Weights of a small GPT-style language model, trained from scratch on English Wikipedia: learned positions, tied embeddings.
Each number is 128 + 24 x the weight over the matrix's rms, rounded and kept within 0 to 255. Layers, rows and columns count from 0. Numbers have three digits each.

# layer 5 attention value, 320x320, rms 0.0273, rows 150-191, columns 160-319
102093132129120189144098174127081114152127121131151086156116125147142152092089126136131134120134134156121123123203117105145173118142136143120114079122136127123119129149150136127132130126111122106130115149142093118132080148139136098144125120114107137127150123116148147121109159126115175148154102170145126121160112114088154086096117149117115093132142118115101109089135152140133143143101098112119166130140122145117133132142120136159088136117119131129140123161109170136093156109137145
107163130119078129149135170100118166144101144149130131154150111084140144150125060110106144113168144136120091153116082139127136136130134121121123123141132116122106172134155124150132137139101136096139121130143096154104105118128153130152127157107117095124140126140121138169129155130147082159102126136148154095116105129157097122085136083150114128117116098097094094098103142130151138128083118172112102121112106149145120112141138114084139101157116159136144115160136118132136117121108134
107108124100133112123147120128124143121129153142141111160149109115141099133123106087148148179133146111124094148122122094171112063118134129087080144149123121121146104122137123131136155128106126142132151083114137131084085120127109144135156141117148110098125120160152108105157133153124127152122128093098111141129103155131146096134122114147128146147131124128112109145150129140138179143174129164120140091149144112105116111102137113134134079105075106104171109103122139078077134144068103
151121110116143130116148147082148166151114161141119140163103143137224137134116141125136117133097143140128124092083115120105107143136133107159092190153129116132140129123140123156134132143171115123156124119146105094173114139167118096128147094115125135111132129114118114124134111162162100130120189109109093083170176143127129093114125114084128135125164126127082154131089133129114095090125123131157125094105180111123161156138112110093088158096147146129164125110121162148107126131137117
125142152126156178117141150162099176188158125126153138114150157125122165124121134135150146132148125127112154139116151125134123130129060144135124136140131135131131130148157171125143132124125138122136136125137121145126109117116138090136132150142100123066132154128122141150105119135093132108168103125134132111123174199107094135158148130086121128116158132101118145135138097112125138112086122096102151134107108126138161141137143167078140122142108132139148132135103132144148119090135087
081114135139104149134119125119111111125118143118129100101112127125126148099123133124133097151101124134155104155138132163172136090077134145116116135149085146134149112089131103118141096119127123146151105093160120152154091090146145137133173151145098101145141160121130141125167103163142110099160130133141120102106128139124114162128100095139138137094130130114124113113167133128093110162192116117097143148121133143141130128155150115090134096146116146090112121110142176132149112134144129
159133129140113123116134148137107165111155128120140143115149136096120160118136105143125124154167140133138106118158134081115108118101084124112150144096150172148113102133140144125154109153140119111144139139139103116150124127125128117125094145169137129153136091136091127145158124114105121117151100158148135121102153115086133136168125125138182099144126095114098102126104149142121149075139099104149124139148116133106099145112123178155129131105160167129127093163154081157123147120151086
138125152143122138110105130132122135146111116160113109140140179134149112074151156112125155115154117166134119119141135119141149119128128160119090179113125113144121134125136104189147134156122128102147114102154148159115158121155112157108110154149123131171109101116131098120098124137115145139155102153135080126123150135104139127120106141089142148123154147082081109134111110156109141084114128132166126132141155142130121131112159146150084127109111132132138111174168059110108144117140130
142125132114106163116131093100143130091127148103084123118086116107134187137151093120107155096144125155144112129093124136141143111128113155106130147142124138138143106100132146121141136123126128122143151127131087177111080104141140122111115113098145158111188111113123137137114133112129112101117157135114108117173112152135128161061150109140121143124093109170169147156125139102107134129134143133118100130131178113122120163118103144150122103137140154114129124150124093105101152105122116
127102101159132156088117147106111111110103151121135148141130144119102155122125144124123109124158180130106126146125158072147155111115118108120137160141126138107132101109110110152116138131115110107129091106173150093140081144140124139141149139111128154102103101127119151150153122170082119131111117147121124145137103116140165100108147104115145108076117118111097104108150104159134094130138108173152122082166134130128143152113150097156133126141108139093141112151148150171113128119106123
132114119112094135109089155118174095134138174105107129109122123128130121149103111132104159091140147072159134109131125133106168145135122143148092128136121160104119117147109150155122168124126130092116141120145108133099158108110140133132145104145134171159116176100132123140155153092078120119122147111146095161110116127150097137092102101130084132109149138161169127128102099109169117140166106162155101153153148100149163126134121140129129142148161149170135144125134115148126101103136126
097103120133173149168133098153093115130131148065113110133165130088093108103144137140106190112095133101138152110128132114137132153127104095138123098129146144096156111084157136142099152120138138099115146115097121104087121151134111091123132152145144167096154186126135168172164144095116123126158142107103139124153151131149092076118137110121144108132119103130143137138131135109140139118152165102122144143083132113152140126153129082139104127124124100195117124117117105100155153158137120
142158121128101146119148129141184141156164143125148137114110132127109106141131131103140094109125128134142137106101094102131133155134060150132127105128114136130128144138118132169145192146101114163124108105122130128140088097149162121128119119144150103156113170106131093158118113111130130106110129141134101138141128128089094127130104143170105115124114159136136132084144120151130079149131073088114158130130098113144108113143173107134148145130133161134143126134121133092116125112142174
147134092101162117112125099163114105125141141177136099118146128102138073120123166129130146141110114108124122116157088135149081127111159119095147148114153127106135139111141149100133154165114133107137163128111095115144139107143101106090129159136124098146166099120132144130108118148125159137187103105131115135088120106101131113130124182141130138140133104156151142134121146122180086093156143141112126151158175111106069138134155157121132093151129115150129136106135153155115115116136101
164112109142126047136128102192138142148154122139110134102105113111146154119123108103162102153105172131123117118121141138143107121113177107125152184136110112113167107156143155139162101129150122131140118113143138124137078143095125167091117111155153136150172099163124191113106102149144148128162146157151142134119138143138115121120121077127126130118145129084127124110128148129107124139109151127138134148132134131124161144146147173088097138124141122148155131149123160123113089154151134
138103168102113105122118146124118096147135093115128116096106100150138149069146114128118131113116135088108140140117097148147133138111150106158147198105157132117114128110138116153104168137094102135105157148114123140109121109135134161185150072092113162151101107103143115145095096075149102075118154178105142068134102135167118135126147098100130129144125100127115152102115074098121167131139115136137163158146098160147089119110168092124107141111128178124120137132126134124142143186133132
139115116149135152115127136138174106107162139129129145114134127152181129141113168128127127131139141135120101156143145136098126164140123188146087134123153078118127136111102154120121165140126124112141127141101135153144134137094172133131100112115086114115158149130130139147149114146148126166135055164106158139129158125175151144159147116138122145171066151156133113126108115158117148153121149108117111121126105077128107097138164106124104130117105111102125140130106107131127119150145134
140101140171136152150172109167124107180118124085132143093131114151095138153089135068108151158086120115155129118137182149120089116117071102181112122100083169130119109087129131105069153094112130168138120142134156116070148138130138145154148148120099124127148165133134123127149119151115168095111159134106110160130154125122132083160133143109134124132122103146141112126146119131114149126149132053123100119138131113122111140132128139124140087116118185126142102150161177134135133141085100
145093147122115118155095098129147149152114138140133106132130130125109134076090139124085168134129117109134110139127097162152157142114130129157085147150118145133123109124166094166131153104068125129162117120163141145134112139153161125159112128126134131169108155113148093181078128127127120101137148120172132102163083119149121114161138117135143115110124198184158149114126155121142179128132149094137129096132166130137158097142080110118129124141092096115116114123111113111150109131146153
087128180074099127128115132136121145163140088142104158152146148118149156138120107166139126121168112135110094112133125147088108123146125131112119135113111132147133148140103165097084109141141145143141160162148137116106134133116117113099099101099077156126108114120125117135140116107123135096154143096116128111086088134176075108149147099107121111165134139146117112149131118142125123160157151107123149116110105132134119138103162171125086119134113128122129111112140131138122137137149144
125139118128075097142162095137123102138153130105152124127148110119130135155133134169143133073131159144128118137157139128118116114119128119126150166166141170155148114108147120150128135188100142134093132105137114113122141095138166122108155143161135126105152123082094129151100141102114096135107129127151129131164140088104156160095121157096142140110139145136158138135150145108101104131168089141094089087130143118116106167104123123122131122161124116138149103144135132114130104142132119
140096134140156148154150152151127140115141120094151110127113140155098199121122086170086137131116131149101133122124145132116100159139117156086121117119132143147119134157150118123133105079124117149120121111142114129105155088135145122088159111109108107086100153115121103116156104122126134112110127140148130141092109139094104099117107122149138166133153108172112176202123128124134114141174172120113132165116155158152159135131131091079130120140131104137175112143113165125115111144118152
144131076149110170108147091128135153159151165123137104122138147102123155115139145120107123110125096168132145093135110131136129175134105106161105141080165139141118122090124129120160111107155116112128121124100169186093105144111122167130132097107169178101134176126126106160105117119110151129124126116112119109161158158123112161119155120127120124120135157132128136080136148143143111078113164100140129127171105120118104131143095143144176120121179129122125173111101118092128136146111130
130133123103162139092147163115139121118132100088119124136133108120089134110109141172123109099143096137159119112136165135130089116136111124156140133109148132109123101133109157138172088128120111133114129156116128145143140148147130106136098142173170132119112129148115102087150146106112137124109141166170131123103107133139151134126139115144120148155105091129149125109142104113129138106105146086090163114126165119139111129164155126131135124087111105144129136139096140131087141148106100
121171131177113124092120093120083148161129143124139135099115127119110142109144124135103080134116096161133106108122136125131089117112159121131142129110094144126153155162146161109113088134105128094122138174143148131123084127154139133078095148162134123116132110104148122100109146089091142153152108090108162099145118135147135142117162132119152133145069115196141152150130146122135119112158099109167089134114116179092138152128125096106159173104132137137090132166113151100107121124122119
138116130170119141107089119108082130129133118108149119118118122110132122168123107149130135151141120129160084129173097091117110109122135158109145137131136109117128169150178132115082150082123126068110140146158120163119134122088127134153127128120112120162099103114089143114099157130127132085196125110101128121125115090140108089124094150128125133113098125120133136104131134107120107132151132168123177127170118105150134089176126129169114127070152107141121120113089112123142162138139107
124095086136109150134135138115142134117075126129152132157142103130170123142114151125081131100122146138146066131149113113095104151109142165109144113128131115133137113095130158143108148182119119128143151103141143147139099126157078137136101160111098110115135121143095160151143146133137113091107146121147128151112115137143127080150114094137148121133120093111128121146087133157115127108137104113159126139101114159127164147106152140122159128112139105090161152125133085202131110119125118
123138133126116179126138134150107149123109153103122124085096091116116114165147171109129105124091122110108122134110116112115122124094175132133109108122078143167093129158136109120166182128119121103130088123124155128112140124157128096106143140123147129064122138158138128148096091116130123107112130133129110135112162088108119139084131132110145111132139149165146141152116130155116159140166139137145091107135154150126125113104142126167115124143136136130098138090138155120146141150134114
144153131099127107104099109095100149111106144118126158089132129112130139096131180111137137108170128130072101101147105128123142112120155156153111156142143114137105155140121138097077109099130128124131126129155111128162097121135126142158147140094148110089149162096099173126118178109125120103151119109135126097106113142124133130127119129133135152128159128114143160082128139115161110122100108124132148113129147125133160127141139143184149140125128133119123130155112130165114069134104129
108096145126112157125116104131155074145134138139137093118109108117108116147144114116081134100126108095140115131159161087104069133135129144161145154120114107140146121121125140096166118141152086132097101139153137124094131119105140134091097122129132154138146110133105133103068111132107077095130115143151154140125160119174120143183117152109147130124057111077134120147150165112144137088119122101119160131141133123133158094128143138147125116117144131134109128137135115128105155085130161
113112127083141136103096112144099122086176141132121093158123123127136118093076078141122151150146153139116159151094131142160121138130166136132131139135129134075143152147146132124143136128121132148137105126094116126137134153122131140108104128136119112150141113130153173114112114108124130124178123146108134099107171107132143163112135102148114133126134107097136119133137146151137136104163146109131155143092135165130128138122144138078157134093148151121097155151122136138123152143112137
117099168135122130130119144130165124126133128153118108141157164139171133124097177135123132115141145131140120135101155131153106120161211130107145175118130124096113109130136146148170113110135083137107092141159134120147120095130110127121110157152111111122131131149107127113137114125113123142136142142105105169117129118148121135111168130171105119111158139127126137168079130152127125162137122131126154127120097093139131131139151118126109101146143136164085175121106168161114108128128136
123118102150131124121142136127135152132159142144150152165111129112129144138141112137138097116148153114133096129117097158155164125124129125151109166131110110123129151115114132125172088094111148137164128137129119130125125115120114132137115135151133099156148146123134104145145145101169115135126125128156114127187154107131149107152137136119161084114122092161109124137111094122113122100088108130117128115083119106103123117124102108085120074094152120143151083127162147127114141110100184
118146097154118159104125115113106133148108133122118113117133138153110139127139114145111106159165113143152168145093097151173100139120107110120106110152156107148142139145147080151124109129137136147125096136118154145082143119152122135148160133137137106145096134140149132143117116155154140144175146113122120157145162132135118158110115156102122115114104095117152099120109108113121117167131140136106123117140107132128142143132142113139125153097120103103124115140142131102165125116157133
135090117105112154150100086120129124149146084128126110131075172133142107148083082143110136120156130097134088143103133178155126129126125187105161097139130137116148076107100117144130086158119108145128068144099114157136087137141167133123105139131159120131144097155111162175145106129134132080133116145112112115160129147116165120156151104136136165156158112147115147126134085101130144182144166119126091087156153152116115131105130136134149111080127102121129106147137123111130144129149113
093114148123108129104111091149140132106108154124115103110121155071125072105142116103131118119104089115130103141121108091101160109102171109097127154141154139065123129120133104114178124150152120136147169136180132098129129154152131129119070151119128130131140143144142119168133116129132156143142123151120120133131110139128149160129120134105127123110147115119110109155145156112111159145101137155144108169112128168150084123138119126110125149105134116095131154122082163132086148114108120
104115108124091107107147131141113095116147129136115156143121154146124076118126170143144149114135119127120182117133143137100147139148112151150156128121122113131131199117133125121125110169156125121110131128118110152113127095103092134129133139154124096097161152148086115187140119080092111095116135127138091146140138124144124096126153123129129163124180109120114163165103097098086125095155168143145108111160096109114139108118153125093098123129151146150136147153114186121088131143115129
154110132128115103136089135117114128076120139129113118143130107124166163115103160130120164126054120109117087131127149076111182129164131152156119147151106152116148109134120113138156118125094113087128149068125165122136087074130136103137121162124120153128086169119161125169152126108140143103099164132135147124146148107124086109117115113094145092118126120114130168131170146139124116087147144120122156131113130110145106107160118123084172151113133135119140095152159108175119153140164131
122117136160118120146108115099139074111145126110115150141100158101154092106122108115125158119121109095111125128097158103143093133130116134106114095094159150172118149157120121136159107116131125167131109110152143124124128120135099172124128143143084106134135061144168197181169127126144119093142130112164107124126118129146104124113114140119142101082156113149159177122136119131114100099142109125103103116123113158152122108135128166134129087159149120127115130095133128126141135149144145
102123099146120121101097138131139140101106133129183111139102114114120098115134123126130157121158129129144131134116135131120120134144097114145115163131089111148106143082148155135103133133152117097173099112131154157082132117112134131128144133083158109139137121111141105158097123107117118132127171126145138147137113131112171135103123142107139152146122090122124131148139136136142147122142130132132131143142143133122130115181127129134140118096100135123126168123131152161122153092156098
159124157107145122102139130158098099091084102154159103146125101139140131163128116148141140112140151134117074117081127137102137148164119123147175136098117102116127121127121181142137150124115117140119121081123125126119141139123129103153171110128117104084114115133143104141133131139110168163129114156117107118140150118112146157116131127109041100126175120099128148113118109127105110103148141127125185100137139170099150127128138156154115107146136148081129124123155162120129156114104158
150133097121173135155177109120130133165110120140126147114104117137161109133151115111122136138118160110122111140137085153111149114111105141085125185080129109129158110166144118120140118166129129173111117140143120082131144156140138101065134138133126086062099091118096089193153150145138144117155131165154132157105107125089134150133163098083150141090137144136152117167114115151088107139159095105125166120105128095146124109094144079141120081152145147109150123114191143137105093120129120
# layer 5 attention output (transposed), 320x320, rms 0.0339, rows 150-191, columns 160-319
137135118099161156166143113135120083081192132144119144112109131156149109135100128119150134138118113104106132121103139161117126154104114070122157129121135149116136119141155109124130141147148113109096121092102141151143123098129121152111185121134174118142140160130119095110152106101193097092107101065124108126113148145129154109170098099142142167140119130141170113107160123167137108088164070107104118109124134091114123091130157083129114114095119124146153149125142125157070123157130092
151121153117123100129160126110108094142144151120169081133136101123133100132139148143125119128132140155143137096117146122109135145117129172093114115076128128152122124168114103159090123203133134149139105144147134111156158097137136109153136102164109164165135134098215112104142092153099135097141106160123126180118160113108086153147076140112128121148141135138148141139105099142137162143146140144102099124134135099104142151127112132172131116137144113153098093102134120123171106164116188
122127120179109164146082109095132149134128124104145136139108097174136140118143121110118115111104140106157152091122127122117125141114139143144095136111159100134157132143113162148122106146120160155146133134141138171141097125129155119146163107156113120113111153119090152079135147129152201123157143142128122122155208120154125113127103100191100132104111176144135145093130172148131098132088145103109115124113103131158127133154126143162095159157108131165150138088172100134149089117176137
111108145181126165100190151146128134109106142117168106107149093135103131121148137138109137142159125052142096099160142145149127082127112143123110064107135134114100154091177144097157125148098126105154119135121060180113165123094087137130119148202140122096148126164183157111157108136117153160124083115139168134148118179138107132184101113098096107143114111135133138133146175158143151199138120158119129165130061144148124147106160152144155110118100106112142114130130132133093118097172132
088141117145123114096137125135158130141098129165085124118107116121174114114118139110124104151093157138137126133089136126140156124148111112134102117136165109113138107152134171125120136164138114118136125117116132124096109169146084106107147118135114127138139132133157105132166094125125085150119136157142140161131121092119173134141112144112160155128090129105123093155106131150130149136125151147157122123169098133138139130102112127143108122101101086131125137182116140098125137144125126
123139101119166109146139115097138081102147121084134137137142132166129130103144146120119138118164133118109146139076138070116120116150133184139182146097143125124093167149149126123136167125113142107162096158111137127144156126086099112137116108105131143100117106151136093143145153099114137160114111098107102164122117140162130112098108154116093117147114184149138114119080141135095124119110135119151091142128078104118116141117119111145146185132153114167136119155130147157132129121133096
081151107106121103127136099129170107092106130116100122055141170110120117143128112105151155128157159114154092131139096145134165146162117087114143177119127120126186105116129139116162174116128138138096123122117075087111139155122140151111165110127119110128134117052161108113117111123146130147115133097127130131150102117157131088126147141136073138137135178149099094127118154096154118145105109125125153142164111086111157099114133151103102109153093104176152135115089111154117128085143141
072172134133129106132124111142108094135164140097155170111099113173105112154110112055150102132113132081142123126149133179108117127128112107124105142132102131101107090139147141100135140117137117100111133117155111120120131114119157102104146148074131145134105146094107168132121131097124142075110107095083160139147134104173110149128128125153180134191125121144140173126143152111104143147136169135091124115133117122141150141102131124137159171153119129166153113063127128113096126125108127
107116134168092129139145158113150137137131143146150160102150135133124096160139141107133133099189149142106145127137139120115162122098143128176164134172108165135112159135111141122090173142112111140135107142118115128115105117147095159135129082160119128128079107144151121118111119166103119121147036146158119165103134106119117143130108153135089102139109124131146148079141171122136106158143128130126167142129084116126126143159125153059108143125101100099176129127122102116100091132155169
110128162137187112137142153130154149141121146129145145141143142176133123122129141090108151181080092149140114130108139132121089142135138084128145170116100151103160137106120144096101113147104160142116153162149155146131128103086147150164114099132113097102147123108108099154109132085145103139126122130084135130121119155122125152159110123121084140114110115169168157097141175081113117186110163126139129166122105129095176140146133121120130137126128094197126120090131142131109105097128121
103110136168120132120150105128112093098148114120065098171166095136136117149108125109116143131143083143121147108126074126103123096072128108121170130149126081107157123126119141120105115163111098147125126134129101128146102111141094148119121135132085159144144110204121135119127128126095162140151016134146183137094155157088114142082122113113128147135109134111181162073147143120142146141131136121127133111168148169099116121145161141108177085168143080088090106130125144130074121144108120
175121093092151130123116136101161102092136166188139082165156166166111147109151173092191137121153155104090115116121107169105117089112114183100118125090162114128114134134133139117119103163141110129097106139122148118124116196122122202148088100121140111147136084142164073123149167167119113146181086180186184129117152113154177104118139153157109137118124152114151117088134103103138113130118086161111135097118187152107144162136112124115109106137135085097144131154147113130109129115111090
102106108104071109118133160110148153065125117106107140157120122102153151121132139148106157131076124082098122083141139117099152128092103121135160130146144111109095155118130150123180148111150145079117112133127092125090088160139117143104149105111112124115114159185163128122113140156112165172145094081050120173130132111129128132110136145105119132171137078161115122111103137109135161114160151148176163131130156136141148126149104152163147141147118109133145143137125151072145138129123114
112139117139108114135134121151115104115151110103135119166096115088132143131177110084139125142147140118162137165136175148120130103120106143080141112143134103156136148120132112194120165109142183142119163105123121172126127138120124117140100113112160128105088175096170100168140098137142163113123129135106168110145121109131114138132140140090158095124095121192093107101123152131120118159105152153123141093104124126134133098115132087116102113127109129112179135124126126153115139118135098
172148133131152115160180113097097137175118119120201084113083092132147126157123169124147211087187100131113136145168177114108144116145099118086139117148140152151098149103084128104123121109121125098141135145120119123168172133122093129141097125121122100074123097153126071126149141150152080181126158146153136104131120155124159122161115135074136129107113192142127127152126166143077128122148089121102149151118174090151119138164096074080150143101087121154118123110154154161144122147083122
134098131122125158141139111139128095143096097106146096110120145119102150150124138126136121160103138156108132122125123103095111131084098121155157100153108177127106191109103149107129091126134117130102087155158163143143145108122132138102134194106155124130144114175151158103150159160085161148148070125141136197143151127134065124119104120162103131181123126101136140121138138200153166106145101142123101129141149146111111179133097127141140078149148137119107124147152092119148150146156157
138162090121134111140127099136108109146161134123160137180126104143121127132140110185104109163094106053087118121144080130146092142152127170158148092144134082152093120170168094122134134120145144165100108128166141108107134127198112092150183140094159145124154089115096122130154147138135099157150166117154136119161129138112140113092100094112107100135116099115094121145118117139115130161152118158103116169134149148108140128121102138132168142141148128129098146123169127141145147159083096
137145111094151116124128109132131163093142165151136108152088140106187138139164176164135135113138097110092136107087064118106139141155154158164173159153107098128152143133142128133144122173190150129130141113130166136149106137089125135106102097140110141119134133141109130128123127064119088155167150140118130084140109131144155125089143114119170163109116155108108115182096099131120127088136159183156152137126113111116163157096096162127148141134139059179097147175122110126105132098176108
137076105117190160111131138125127117140146157152153132151117129126079138149144098130144102099113104151086180090097157116134100136129100149127172159172097144142086122089133164159142070132186112128099119131154122064154105119120139120093114116106182128138097126127161150124102094087145184131109091116097155168133176102130153150086164130133115162124127131102165116144100128160121151108164130126125086137099143120163145118117106123143121151085138186142150124158119116068110106142118124
152164145142088138116152132139145109113052143127129119120143161135164121151131135085109140148083182129146125148150101086119118139130142160113092160157106124119146123155128105113077140150109102123100113087145125131108142110158138123126140113151130134113130139144135128097182127173113132163167122148109119129145112107099134088131099121138161134145133109141127163111128135141148153141141129128145147141162129150106149097072126133122119100115136120125119154149103101105134104146129127
117125137170168123139102112132124164107115110151124129157125106121111097154140170073138118145168097143158147122106086136111146132110133121110145138138120129124125141108103130139087144055125128118137091117135125159121121125092097135101069111135106116122134138139167169134089153147103174093130114082143153136129170176119097127105146172118156124164107093107114145118114121117111101147133173138157110143154151149094141125173102072096133155140138122130138147094125135187116124128139173
134134111151075111111085154116111093132119088152102138119122101134158116125099180126121079144139109131130128153075117134159141131100142117106152156124082123140159140110106122134154072144137130095102126143136199156169096142132095143153103133120141181157147142126158130122132151093130100160141128146094143126145138129099134110135134120074096096079117190075169118044096117161122090147120145130163100088100128128127153132161150172133129075095119169128115154133120141129124139139169126
108087170105142127092114179161126143126154133117093128092161095121113106132140106110126158112143112113133132099131144125123125115170129096096134104129124132113103136122145173103113080134129090101144156136062125068121135146116118109112149168137099124175143103090188123147107129095106099173120127197143153136120152093126156097142146104122131128134124128087123125183096135114092147128129124190143136139114120122147169124136111166110117107128099140151093135143110093091102153112156109
167146097155130116135156098115114146145111148122146136112124149112139157145098149113136186063114131138114105138114106111119130115137089073105127136140187094124135127121159136113131151119091150051118137111164142099109096151153119152135102148162095154087126144148094139136130131179145142154145152156097091057129155100133150108146137123100131093112098096130150126077116165132131099136126103107137165130123105142150134089100131181116115140173124152142135117116108101099140169107123128
084147106078156124158153133119190139129118133120131125098117136157115128124134133115169130137161170116121115109130121098120176140174127136152134116061121120178143089133137145149089182085138129139166101117125131156138102164112114150170129082136099127150152114154107121144141098146180102091142108097122164135114149123144139132140107173108170117136140092083132116167121119151159121126114161130095106127117124109155114117116100088096081106112113127142131138099108104079132142127195156
129142142099137140163148107157137126134146121159127084124121119147135104124121060115138117136130139166101090132177083126097134159143158134115105140122108124142139107118116125151134102101112150144111084113122117086116157121126159108138147146099110112127145113087114120143167149094166140130120086132141112155126133112130133124120127138107120125143160155199122103111117105124130198097130141141116151096115153101105129145129116138133153129137153103136127132112103105101155088116145150
134207160175155099160137168128147138140186146139197135123159114189128185124131103114132110173136138104100131134122141185076108111131141174121129129104058132114146118153132122119124132100144112187110140109138082069124135126085122153098151113158156094134102121134145144096108105138119136147125159093137145100120130109102135124132140123158143162120125134127092146076106139130097135134143154111112164084156151136119125127123136124100107120189151137166142133139166133128139130132145130
097083114122163173138118112111167151146169105138141139137143112070126139137131139129150114190195126158154121142127182097119127135133122174125130103150107141142119133137055127135109097131129083137146112138122132154107107114126100140100126135174127065160127142088126122098067158149106122118119104127125112125118097096170120103090146124184151129148117088113104150114146104128159076112129141129171113163143133115162130151134156148137139126065106136111119154173123143124087161131146119
081134158153122131102146137157117104162130144075159143128116120132125084142177074166076109145103134179119079173146142154113131169093139103126146120132068103101151127160104140147139101146138096144146095160100154133099151124128148087146148134158117108125160141159130095096173078123150058125118123159125133127129130157049137106149147108126103106103110118141158161136108120137123145140172137099135099073121081160152103167112132089102120166093113127132125106098114095098111151117144130
101115118089153117135129158155135135142173133128129147058125148201122117124115113150131139125158143162146135096121091155152136168148100100105115116133102144119106142139135144129119157119087170151122114083127088085150146165086094147170118161111130055099162109120117121117121167106135138170106160158095147155131137155157161099127100148102122110138137138172080129123158122106134085168148142135099148140105157099108108163104086122114147131153138145105137142145148120123121158121147107
160177141122151113140122107106108085117091118145128175109113136088117163132110129113126108089140147112127123109140192147120130140130080110137189125155142120178101154126105128104183150152098114099101140176127165131130114107119098146148123101116150124084159121120141117144152178160139120096116108117181102098114146149119128129123145119123122151146151128102109123135117133150112098142129130127125107116112101121105097102150121122157135131120106136132196113120148083116148108152141134
132122148121147159082151099130109124127144157111091155113102124193096102107095124132129129076174102113157151145142175096109088182133144119115103115156116108117178138119128135092095127109120148107123117124119157151107137132104151137141073116114164104125138121114144075098126157134132150134116089126138148104107208163135138170161136107061151128103113111142122115129151157151117139138105120123105100086118155126124145158147118157146140083164122146118146157137116112173166101139131123
167140092132129148145165158122110108137093114100167089104138079186126157129128161098151146081129114132085143084148142133110101130138164113108100120170187143099126101132184126077075148181161101136146128126101115114156147136131136126127139128121139157137101123128158132124113088144102151130149119149111097104097097124112144112128148129127123137155129106114118112080097148095136144139146131129095130140142136129154119115124146089128138113110124144096144130118135128118161108151157146
142118131098131115156113124150134121127188107100167125162123132160135139108155118078144121111110119144155138124101174144106148111157144111122135097123095140111089167126146128124142120117150152083144153145148099114134113117109142085112087108128125146161116133092124119146113159161085137136094120149153156112092113079144119149107103117168170113131103150089111122136155150073105104118083133117134121144055149150196140126150147116134130120146156076151132142068121128146093140163106132
130135160106157130103174158132106103126126158198133162089151120176076148139103123144129134099119122105110145106100089109082137123129124159097122136147054120176139147153164156156108154101148163109136155110155117101160150134131131135121119150131128141131053143122113106108086149137121133142135149082119140124114140077171131128111123091120086130111120112112114158159132137167133083120113106089133170144094077104106125142156148127114120155144126110165205131152106099139077104086088176
137143161124146157140169145092117098159107169143166163177095075120152100110139173118133195153129187107180178122134118126168135138155106134131161113096104088118127105120148174194124141139113144095119148140129091148137124093148133101159158121106111114128106119116106099129130184152160108108137096078155119112158119113147110157107114130170175151130118135122080123109082071159119118127113112088089146127154123079121149152124134144125144079136130149130150161103159118075155150118126137
125166118129123106109112131107136133123131137155102144105102124155154155124092104140127129169149106127137163134114128098128142103147120112140126126112137144128144063146084131177103058138090155098147094142117151175149086163178120125133098146124145122139109127142169122119130127101144097147199123106123183087087167113052137150113145125112092126135127100138126123087157126173142162143091143102119155139123154151108087153129137102150141138138153133142151120156159108188130168149106108
146136132119151124117127095165159131194176150103107132157102138113135143155104154122165104180147126140132124136112146191142087146120104111118132138108138116106169172129123162156140103102142137143115100163128068125081149165146137161151127130105128117129116104156157097104115133060130117115119090094177107105118152142150122139106136111168100167127161117116154120079113172075125120123147104092140107121145146119119141150146125154129143134118119101109150131170128109121096129152189120
163184133090164116106131075186164145145148129143094100091130069126066157126138125130121131128130176110138105142109135124135146158120150142133102181149088151079159110127124141127124127141160119111118155121097109156134173120126113131154124161120133138106097157126142094135088162138146124147091116157137128140117134113090145145094148137106149198129139148163116158093109132125140141141091135139152115093136111134097088162095161129118171184106145137126130128117083120064117137098073173
133120142091126115156134119112109149087162094180150113047117168181133127121153108144141188142146149109123142110143147154172104143132103125119151146132098133119143107161136142081090109126152104115128131121133084110146117123150161122118135155145126137120128140152133107129137110157119153099115139131084126115133157121143117133123150068148084120110132130150136126075148132150122148123118153102144137125119140127163124183093152132083113112103107100157164092121176147144119150134087127
147088128114146109159136148165165169127155094169154154101125135110153120148141097133164152122174153156140172142191167155134129121116138097108121147109109143113094161148079149107152140170123139104146112142091093103122078117132117101106098120130135151130141118138118152118129105120139070068131134153131105130099108137142126158176142134109130123127082123143115139128153156165100140111112152131117126098144114125122140197137140105166141106154121150140104113193114147158110132136108121
100108119093140098102110138151210177132137115115162132166126136125089202127094144135135160131136114100147111172182132113165104103173152158118101136098108129103132161132077130131123179084108142149154136116151101114139112128107120073152113138121110162169161122111143166111123142170125125123105102138092115151139104124141127111131152153102153188124119126146126165070122121161135119118133133173120139149115140111107133115120142133172123142160107102147153109167154146141132143153101090
# layer 5 attention query, 320x320, rms 0.0273, rows 192-193, columns 160-319
116103125141154129132152057130130127124132137130098165155124110120098128149149132098124112112147130110173112105132081134129107163103088117141108135162146102137144107152119116114161174120142130127146113119122133108130105128128110121140114151091125118158118107168104122057146124107107173129144122163115117134106113129141090121098126100138126158146142126157162164137126095181103151129116176102175117132149140114179113060118139134174138139110113150107127160169105145150104160120126099
131150119080100099124144123076115108124127137114142127077112120170151131117137148162144101109112155108131130143093141128144125151128170109092118125118102128124134103153149094142105116147174143126156112168133134113087121117144151140125149140097155138140144167133112130122122141158137094142159113120127178092077138140161127071094115077169152133104161168142132142174124161128124158053166152139042123156126096122140130115156130129115134137108146115107092100122156113097124101086102143
# layer 5 attention key, 320x320, rms 0.0274, rows 192-193, columns 160-319
069193111125123110122081149150125113113141151142137145148120123154128108085145139113143124120157176143122150143105079130167112123139133101119116139152123125095135156111134087107109100134079202131114052156120121119106117094113098151167177101083116119111151127116110113129143127157153112126124088126117133176155158128153127145165153084139130157127132128112148164137074117138129165133112122164130151089145121135144122108146138125160141110165157124121087171134111134137144129129137123
122103142119161134180125132081169126119137083117111150128139174124129152097109126067170135125122120128164137147160102126137122152117130132150152153083111086170137112145167160129111145134131112112117080106124100108098135150123135118111121167066155133129108162152128136123120145135091115121153101096119169161107179094163124098120146115144183128088152096150139090155078110153131124089148115162120148139166123138105083146117102128122124129120093130109130147109095141117117091149111113